Part of a small language model's weights.
Size: width 64, 2 heads of 32, MLP 256 tanh GELU.
Architecture: normalized queries and keys, learned residual scales, skips across layers.
Each number is 500 + 40 x the weight over the matrix's rms, rounded and kept within 0 to 999. Layers, rows and columns count from 0. Numbers have three digits each.

# layer 8 MLP up, 256x64, rms 0.298, rows 105-255, columns 0-63
524495450467470535557429516578536503470562470461490488485521528463511452440433441511498456546521539465439434483499511573440459522560512520518472486506516491489534495431541484495490497468509490
453468516489476498483442504577446552495560484426493502445583512513543450501529508480464512474437548500521510351514521488555496473568491511435437471472526464506460530521508402492488562522526409
454533399446453474444562524468476455497457486554492554545531480461504493552492515453529545536502519428487468439476500488509444483507512483466528534493469485509548525491544514519499481448480498
495594474539458547501532538430491477468548496516447504494523500544486500470486526550563500572472443573556509493554583480459473492481418514430545516511472564475451543478488544555523509549505511
494466463517601484536490557534515480451447450466573445524491443475502450442492403509544445468520537488511493532525444548469525519558515457429472548482447536507461441495465519555453417474542515
563581486594512457508530485490569551541498485485489450483494524458488571471460503553565481500452459559526505580567498542534558376506482515508456424517455474552468465469593498567561493508452548
491479487521442419489524506475475507458532522425492429545500515516521572488487494454458532493473484494481443461535484471441464507562485542560518539443547502558449553455485477553489525522526486
510458483487527599569441578457519461500521503529459482517426563565450440610479504506562500508518515548461487461485422486536474444517483467471531540456528505451556533578537527506499448450524507
495505426551467478520593491517520529465567491495523492475471556456475559573495520493581460539608534600461481534466426495511522421466520520544497561448530550490490520521510463436527446502513515
529488470568431513500475567483434446415504461460498528515432564430489495514464547524509510503432575538511472512470529539464522513517454514508461470528491515440503500478528481553547550488362542
517578485546509459511436549484534535531497498502466508552438434491551532516541562529565507508519525535470478449448429460541569492481491449491461552473510519479488524444478503556535471571503532
536471429547485532485459506471473382503483482522484467462476579604519472551472526532548579451491497577458537494494491547416488444525500528509500494541489563572565447537414475513492494490481520
482520405480505526532446557491510571566468491493429496480481515536451495517428512512535491557522416503451465485517505452470511676517488483485419543493446514540559546505525477511502427501452533
544522440468534488505468484494452541451449493544471461477438556510408431540459496483486456493525442534510447487486487433511448509522601477551417510487496444537531564494552479490497520528455492
567487469471569475526458472534538468503497452535488484472485530587588471474468461470496610498479554533531484494554488478427519476557550500454515480521540484505563511502525597545506466478521529
545497571465483517443548571454484543499536545529466466464522483410476496518496441518531463531455543493538543518419448444504468577556479500434479479446467445531580472570532450591513513493533471
552474552539455527533508557482495500460438588465442425444583467529524532555446507509535542448573456537551568504495530576582499495551505509555491463478479451566557514507464483577491518494468503
534528466531457491523504507515471491500454480400588496551533523530452490465479520479481568477478604462551500562488491470460495492455508499514449517478463497481448469478555504448480499591516492
471473497522503471534503492475563556542553475449498488528503508415511481528470530532383579480515465457473448445505518505522490491562481573465469444493420500497466488548523472463464552448458534
489483507542514429525449549476546487474477565489443474421435525510467523512478503578463476487457433508520420438523449503459489535531505488531485429517443482501533534548514589475403454509431416
503587528454509536471517473526449480530477481490471512502449464482531504504482506475542584540493524545519442418421503422447556503535572463478509499498502544493483467543499489519489486532544513
423456473425533483554609538522555474435522482429500533446480548543491460520503498499515537567468475517455428495495482470519458498503541529476405526459443458530491528537542504516538435495503621
480505536545481468488451495509523445511588536561511504510588479458596492541468372483509542482509478464451574509519528429525459509514509463489423587523404463477474546530494528503474485520538504
448501558520468462517466535559529495585497499498515526506501455492543569502508439471614417473530504454368497505492527439542519514471553432514451544483466550535481544430471460455485505521513422
534552489492501538501482427503523571527461522533517526484555512529471455456517449472488547534478559495481470554475477507457521577426507478485456542445568515509479503446491545593458489485464462
457415414524497494491467540496501507438507523455493505423536497486525492469493435412507494490544494518504505418532526458485503534540451523452511518471519534511548409485484470487423455459470509
538480493490476570465490412472504524529482498576437482434492498495540517526527508510482408468508501519476466509556503562531557587521470473529509538529498545520502494480429513545503489462570451
465478469495526584543518536426495539503540583516476536532518546482543566539475440488510522556433472541473493511516485486516537457526549481481530517553483490482511495447468474467458557440504534
555546547499479525434495432497544521605527505546509455536474495483620525476498497517500552522510540431472464504467449524472458491517452490546470446466543469508453487491520510507416532548495476
547514500533533561487491434492551508513463530597477449481444511476400471504492476534552542546539542618509536451511414520513566444525590532517505486504493489523514478434516482514571585514433424
502490456503452448438492496588477485563508535459477473468512434521467473501539478430483585499471559448539516468537403525487440482505576527513531510500443477557517535578509569491487521483506517
574503445546441550510472518417598453526407446488539478519582420501506521495483566475540479444503474491490509504490483502500544520482480515463547524470463543499473535558492462491573463445488516
474541526455577498577483492493432515516457485438413480478428614479504468497418497454504490469545497516513527530531485498467469512461491468521456503486490544521561586543589442574508521507461524
445599518485442466507507515510504466559517546484544466544515513501459517476465526495514550518429451527480525549456456408522506510462520496494402518423484478500507520507536532434461479562459432
489589474521492490479495550595618505520495531474432506516542487495528566449497605526548450430500538499503442488551485462470559462462551414547488428466480358488564571465410464560468464500505449
535510498525517463471444516500550488499491464553515471469470547536493477535424490507444517436445499528456530466510520536518550429452544456499490584445433493443486478535425521559501541388490452
494476443514533434493502537498528528437498463503485567454513495468446512494488456511520535435566468507483518531481499538525512509500525521453450476542504569445447548481499556518483498548442556
520563472443498566495496482501545526428526483513604491485466460524482498468495451516469552506496462559488510512482463590498457449499471475479498538463442476550531576505432528537419517546523487
413530462470442565520469432462535480546511529563463460481532532488475410513490470515478522502482483472495553510502509470478467447521498455489416481514547477473484517486522516530528465475480509
493527485476550439432566473528558535520486515496466538493581452526557550533449483435541526502560460533513510466528558488482441497505438430456489507430489487482541389450438548534501538490522481
492465489515537568471495522481506509424511523499520511560495504522478525489471547509591482540517557485455434515458538461527543513525465500502469484513524551442543463458458480543471536538399510
478516495494412416532486521483532479512545518473439506508551495479460598467443514480504517477509454508521525489509479446473454544547483521545482457435503480602542515503503457534550463427580492
459468482511598476478531472494456487542465451458428517473471507493523464524508529458523405531527562462469544575525495496436548543548531472479524539460449499515459493550487526449608574520537505
524516490504408525462540477448544496476501501527463512523520500594536535492483517434490484490484540470593461510513531518534541483583529469461479497514448528471485490563481529507467474493604505
493481516470501462507523523540569521535444516509481465454517406539492516518457442445514529496528498460491440506474551547469458569534412491500478560479511489457472467552494497556491511490500438
455440556448584444512543537502536548447527452505513503446514527422431565438494395538488548507545459574515434442551439480499479527517515494467479520505493467450504575512562509512517511540438539
469509461534480448542454584479491539454494533461526490463470496495460561490421462458506518484488413459530515517472510510606533436517509475471517521448458466564460494525485461514409500458428437
564456459464472500495455452493460576543469477554480454531508553530523466533469435482487434525512534524520549490539506487487527470542554462492469486468484523640435507520498476405503566458479548
468477565537460553506512483480484532545441460459543508463496529537492578459445572486518447486582473517436490529491497480485483530547550525496523464571518494517447598576479513489553466622555444
476491548509529514511525466427502457467434498510483507557490480512470477439489456521497438510511494453478456533504557465550542508487465474520435569458515470555493510551424493562551487515582515
492447529544563546510451520494477482512472520470494431482541534500465508568449548498517563493520558566542494552494514568583527489545565517486533509481528563466486560462543487415521490491559577
489488520525521449524492544588459494432489490501510503458482494537514564454504472496542476512490524504520537508450567393525491386473475467421438529487523557587488478467439506555417468551544526
571561533559554373480558456534489526501400520514485486483498494512468476520518483550462508530499461496481525527477491445454529459459471528464506447533433528521596552479537483470461523544492379
465521548553498517468500522506532490497536515469521519465595478529516491461503494515437568570505536481479550462483501492410525532546527563534443504484465411442474475547463477513490493563477464
569468516488464446481439476491461537488489459506459470426458482493496545534551485496535461517502509477554471494489547445454480459518532449468522504580443432516498543434567577495511459529507457
558489572508449535500564539455534504506460508510424519543490412485527498538529555493524538518534533472506497515501540569554582473464430437449575533489478484534470579539363473501528471479557523
520554488453452458422502531440501387480406485503448459522471526430464530541505517544529572458479440493457531524522547452445503517560491481422534471522477502496516528453487479480502503544478518
486531463518551469393461534499486535499553510507497497491533529488465534557470491510531526453617524467517461552474588552492481476470547449536464465493424541399516469540486524549499507513476521
474485529548566461505435541514440538454477497487510546447554480503493510488469486528526469515572535523430483548605510587511441513480554531493416477494504490529509495570461501490530527413521480
552560472520505546467481560513464511493520432495483581497495559540545512562457549502529519527479539525564501500502463538406558540476542495527533493555504575413519525495489491526515455470511485
502494422460584554477547504519521481518493487487477486511482511456463479537422445490484493463464521551488535430423441437445499530478508544479459445490475505457438505509481545537496521458431394
460470483554490552584523461492465559454563507496520498424536480470463477475473530517459557520513447563512524474468448527461505517422529515484550483465472501519488506504497492504525513461482475
447501440486474457508535496568432520447535545505578487502546542456498508525514432534491551580506482520515494546504532551465521483537528526560510496550525454480547521503502516536508578549481498
490521500536477450472515483543534467470477475515489514432559489525442424548558535558507460534489464494467508527549516491491536532522509479524508482488480532529469471489512506438486520524526579
495557515494495493448465501475458514506494581487405527499543511456472538518471500518447473533508459514451454484508506533487478479491505451516520445563541476444557541552515535485525496493396422
447588553548524574521480622479496443441517506485479524500442563577472480435426555609485510453458491519465547466489502460461446519521511445522460508558487497490495527470501526515486519387543496
590476474487464550528410477515549491491561474479471475528530526474511491524509557538508552488505582530473510517497504481498445567497512556467476499419528492503624516479562517497557582499430505
487467486524495494490539517365556470556465452497470535398554486451427530508540553532440486526505496501487548540532511498464471492492509473511516492515499462514628553537485525516505558524460486
486466544477537539475556479551467437395427517445493558512489486547476429474501584518548450436502551425523450527426541434480554526562449501495445506506515419505539505523527478504574524517488496
473509472493512442548508519541435423487462572399494496463512553399542497537477549542415511506492537481551438531507461451464452461519471443442534517532475451533492520451505480441449417516515542
515514517497468568541508514496517584509542412509558524484517514532519530503521467570558514608546472566493444512496559505485553572537433434494442567547514486526573556479458520556514466478572486
567461558478461546518522481490545487483494558477522473519534555477465487484523483485489514477534554438476464530450481538512505486506494513493434527491562529515526590442530478542473521547537562
485465540570516531582508501513406507498492477470539463525493534518573474540462533491522460597496541468457448523423524471486476495513435479463435493487520442583464488478489528473443542508515594
496524426584492487444509495478539523522494476471521450467598431493473463540574502463558537464538532500472492481532525574507482531473508450514563460501429503524461452526463499509507499546488561
415497466526483523507478479503488511504521551410464495519502438426416516463509570443480522463524521574568540496516496534491499444495529502497512473451494489442507590511522510479531531486520537
452544423528561483479463475502445510501528456479442410499444540495527556568470496476495517447494544505560512537485569568482492481550522585442512533572485435456525512446517529491417535474544413
531486457497525516552486455487567529522482554594484495495426531450552494513435476493484475498457394455440473460512445424503544454487558517511579571495466505547457468588483545480513618445499457
487561527563488542480545508507493460454406444500446600551498584515507474469476556475530509466519488510528462431477477498463423437547479520490516522554506533526542431474543480461528500458491498
490547560553492500508525510526517568498501487516501417404569488518512524520473486588549458460553545457475478556550626499551443471515461509463496523495524444478486541494525479516515513521566534
441420501539487520477488435428464554520479556524552483472507520506496549513483469474421620469516459504534520485516570522569550460466483414458547486527521565524519520532526510453482483506476515
438451562502492517488491550492481513465486467470553505482439518405479542477504542600517552473489535487535526540477478516490546489503489527541559384508455521420464515462555506519461477562528497
457527552437536514432500521494498461527473505519545544551559535452530572505464501512494421583488608464503513506510501449453525596573527449492460542451450499490475510513530459452482488485499469
565492505527449510493511486476493498509416479455457420558537431429497500532411495482511442599478525504535441582468476503482529497522493475479550423524456526502492458518456476424504520505505509
527502503522510487528524470454510418515500483514540520519490518467522526496480462411463527561535447564440471479481498562497491471485400493472505492507501490473452504459563545558460497439448509
463451489457544402482462488529476568468450522483524437518403567512497514506478458562463469565552483498503444495460500506467443473515446497527478454520527586483521507530510488543556526489491441
490468562520521462496504525421500571537591494546530560447553491488562474511455451468492510505581534483570539498513521495476520507505438483522447476506508444521477543523515481565586568572498488
508455505517494469477520529497457509529482458528452499483539517551467436536504520499511466523505523450518473456607489530453461513427505485411481509455465482543437540529507505483417537508564382
455497455502457452529493487512542500519583528461478496460532487461463520568529462479596513491524397510463547515465449486480511557462487512602505541477474486471521489559506479506501533501452487
506450499539535532488511563478493471447488533522444480462442461428448519507548526428565508521438471536475539492473549484537442487452475487417466518527475553548496477534453456588558430485485514
546441486505508505550487491517490492543468440461485478471486480506520489450518492486513521484450579506544468504500470482462513474426514455487508497520437455476512490506477508515614499441548477
476487542531524477525466412539635504571451445459414476433522522535509498564483494499506474462495481486422472455529442472499442498513503506464445487473542470500526475464474489445535484517525478
557490501507404594515555548494491518486459467423548542454571519451518524484485483552526452474457532528446555499521527489522489503496539442582526508535518495510495558503549500459479576532554491
532521478470563476499500497532484441512533458602452438479517510535469543499442477550506512452511504564485540516493506558490453504486455479492463499459441512474482491486498430475490490424592559
409501467436502440504447480501503455541478505492498551476490437477435504435527500578479438467497518494508526460483467417509537523479489470462366484536469495479535542544478495538525476533564466
546496515519477583417476477497408529552431521465442498538474557529619491465485478482489521502543557547529444497537500502457517466492522449478416483485509450514489573510446490501478507530552472
444555437485488546491513481508531487442564480481476466495481467509536579498499500493468508480513486541425525522492505505459486514542461485460526500485461463417411435504421470528412536489470473
579442470570533467504496565516544452488478493484466478495451564508458500583524470527559505526494457513509490467463546520492502447476433456505480519537517546526547544496512540508576465534444527
499544461492469517488483518462467550550473499428523505519515504567406460506500414427500479510490501507467520525489550480472478513546534455484455544545508535564517569537496420486552463487395509
506521480521518549566486509576535593494513501467477505459464503556459477491522449498566469497492569480489478475524494505421485521539444489478519552534468436451495430533566514483477456452489445
385483527441507540459495534499507506452497531471465506531563578468526482510467506554476480496495483509462548526495510481509514480463508516536410493484547514476493503413524480443506548517556439
489488492502532441480490517454486527486484483560550537487487527450537479487548550423531436477529536522489451520464545511487510467549519570506471499500462463519449445487472486548476507553496499
480410444455546520522545488491469537525470455470522428486447524492503513459547481519521472466527495469522517562523507483455454439460467459546516520471394526573408544458539512467497482541550481
449516450424593556500492482420546461502451493529560465503470501464528499459536506482517582479485522533480475445514435515468490522496552461509465441485417483504482542532472516531489520490465369
494469539474520575460567503482539501451450436554509538567482551504509505508496484410476554517492556455533437455495514449522506485498474482420488461454497491501516503535519531555562619524468472
445503403523541516484515560543494579551523489425535507475551528444525500479418528493486453504523496491438553552554527466505484544456468463488477497501536493576493496532543484511509437531466491
530487428491512513541447529525522512554457473530533437545484488520512548504423562418539471523450456511486489533433463527475493496519491539499540518557502508486497436530494589523422488480485574
546485446497505442425470458522536453497503464442467532513488446499438540532470471514458490490454558543513539574479483514446506484542559468495458517561511488508509491451473476598500504481482487
503484456532528488467461459554509552500504518494551521525532548485492494461537512446490577515453467497549550574497521525528521513518514504482495519521482553493472585492454495458561546523481466
557471501472493480545500547533536448468510527449473514523533504528497466506528504450568497567462530568470526490535456521453458518516523527563418486538522498494508529432464519478480509561525528
493479460573502563510409552476562529529472422566432500579466557593453486466476542567564440506475559446517507479543451504443492514491515492436538490497429508473434520491488536464431450524524506
460433488495504453520507525480579494477549445460453532465498486436531500471543451522468542452508557495557604413557448528506494510491475505455486501503499464508453574517483521554481526479475475
497515499481549529533498533518571494473452482460549505578436527521512515443454459551446528470485519473497508510444443466478468474508432472511521535523511486497432524555545558499503454509515476
549467497593481451524461517522519496503456456475484544493502530526431523510471504511446490501516533515530483467511471447437474504466482547551494508521519461512562515427503451531515627501532481
520504503515473476522515513560494419487486559509525496493475496502481499514470509511536495524384489543537402543465529495381470512452466518517561540500458525499505511502492516495517503460512482
516487492502529554449401546534487553425420554476493501534520470461456466523525583504454467481495435460478508517514528483497498470527489406517498509528452502444527472441506559507454558495459506
572462506504485530516489464454439571505468492584449458485502594492545536475499484546496483516434531518501463493495438506537533503496524479469481517575563539535500473476476545502491524510525415
497440486508597452530422451502502518554561463473563491370533545491515507485449507497509528471508506505484528522507475509417484508472469545516572554499503473491409498514515584546434518546465514
505498561515529521536567470553522463391573471523491512484468507488508555530497506492495580498475500491602471406526503470511553460494497525449505509515498443464493560555525524507573589490469537
488447561465491515578540534456505474460527509484484535495555540520459493508493548495491522493558475510468545491550573513536474578535503512551506439481474486559495549509456422522523511477499488
575523537489530525459451473439489503473445582483475553596453509460491475489436460504509482552482492459521460505500405479481509475468504560520551511531512562519528516556547454492534507468545449
524486516496597450479478499527501515516529528489445493460489558502496533472500537546504523391521495508430524533500503488449478469497475405494462472514465580492493451525509485509497514581459470
551567511509500582508406562517494520456507514549538472496434478434525437486467445509512513538539456508476541438483518523488549552554430468447556469466457501472497431466481472492454561501559423
468505451522489556532439512540484540563489454550554443549515539444548570534533478547548500512372583461494534500498470474486521459565504544504427555550529485491562504531472528507426540483505442
399459509491504507422515533555562430488519526469508529528471434544421512567562536507571505440512521541486466491463568491462527480500512460478413513476419503513464505530464478528436563589477538
526502396516480480456483436541542511484543453502495525480503426484420553460515475497537530527414489484530561507441517501495529481450519497518560539555464517556450520548505537492531476493433553
516478443451485498443518495492512542546517467501543429523566508489464487458447526557509479506531483481517521493535508548505500442506474512455359513482452511463501505484500510460570453529508429
514449502553496541500515478423502452516495403444495490445550490506567532516512511545438480515483511485431498485499586493503515519487474461416505485498493519578481559470456519433494527494538473
526540434530483457494419502486562490521499553524503497470566452495491554551514492526486537529480438466529501434416506520476530511486459485489560483566461544557587513462478525508484552533464580
505517538558468535552547520562585453462472508436518524559455525489411511507532509604594469532494529473527514433462519453496559501509442595413476488464470495487444516491468547535505561520492432
462519488501490468510474555463550481492530509510540497502497456510500512451523557468540433561451441480466485520480479554484494479576483437505461484545434516647414442541531569469506515459549534
500483441566476538406543553408571516502484513456560482469498556520581516568492443545559558524511474488593518471494523512458503461507472475487548551456523498480463547502564466509468446499480515
497449465518531494526454499540540501486457510511390512557434521558493412543492522537547504534508422529520481483451541494518526505505446517445475515503509432566569504484526531491506529453491502
495502535535523493521452455443439503455521460551528480524518503473496439507517534526509385499509604536482526522462442478440514594526498491501519488570487525542569538482513508574537549489500500
462505532538534537458485501466445537458411511497482521523507485481430543448481515454500498528596519567494510542443503520597531551487494497475495541474510458441521539508482506473517475404540491
490474499488523415479504497488568524518452553603448500512518546483556556541566545473522450554454506461466488543434479517510495475538553457526472486531470458527504457427520485460499507530537510
460553490464484485488528525509539530479467493458477533564508414489478502483481507535608457528534486534529486540468549508442510483519494531577425524495542525540516549510463548484535530473543497
531448468488438482538479525518468492551477422473542418423524532442440467536453521546494547430514508551499542492528609456498560491518444415500465473495496479473618561448471486554469559516546515
499541442483560494500432487471497574467505474573517575552451513514425492563418527585524431520532480527487522527470476401534439446461519473509506436493478468470422466506465507530495488518427459
514476527504476498473528539535466505461475521511474493482545522415535538551503429518505597517498544451566510435527523434550582517504504431489485469486488504552555491513471509501492468498443507
537550423515486550478485569438424456504516535505538576454518562561566446483450525532523505575528508502485452482503465446428469591530417484503418562555468584497532579471511474494528557488427511
430503427430511505429505554497525427485492511519519516509557472458445547509473504509493498479471499505509483422494490552539500461514534442525456526536556484439480512530472467567481516550543543
491557569526525552520445464498440569468539554458537472535568570499461582506470500522577496423467503498447436497499528582516537493490466461488481452495522490532503475558538471550557566522457450
420505553538456549503498489563461525528512513517443553500476467465478529537491522499481471531524570478518564547508469472507484514535416473458489512571502528508499488441491453491492440448459438
602594550550434631509487475518502473508523508433425523567452499517558532511490538506560550456476515504451530498526443429458500466525513538469440564504441487455436483421557473475563511458521495
433494494519469529470499429552463463527478518494463508516515525526504588581503481483562509522415428498499466526471462494520435560520559515477466591520513569546480528483473494496441559438490465
506502491465567457545389533524494485433490490474471510503444499528471415543489507417460575503491522525542549489404448507462525566506514521520454548467482494492514473472509515565497541475478473
506462499537489411519518517507550482536475547538485468506524461540501506551494525506523503456536540536450473533560456524519487519479483426562524565478500497495502555484469515397487542345483469
527462446516491500353439587463559515560517528521534423513564529485508539512518462497567460436599526506523525480543487521481501476452423439520503551495453531509491502516509506551466423454517558
476498427542473447529471504539581452482460485580510432499533523457450593499516432433470429461470485546572492458541581498427587498510549537547526517481486453506470564520525534573564459447568442
460514430484535483476465529530437487502494503519538475466489504415519496495494528499525480586578395556490565450466478412488438492458485577438501497503511542542483477515448558549536465489506519
515488529560550478496482510545590477472532508504513490496532500525456500521434469557477415540523489503433471499354439557530467554514493468519489498499493563455564505421481480499501514462525507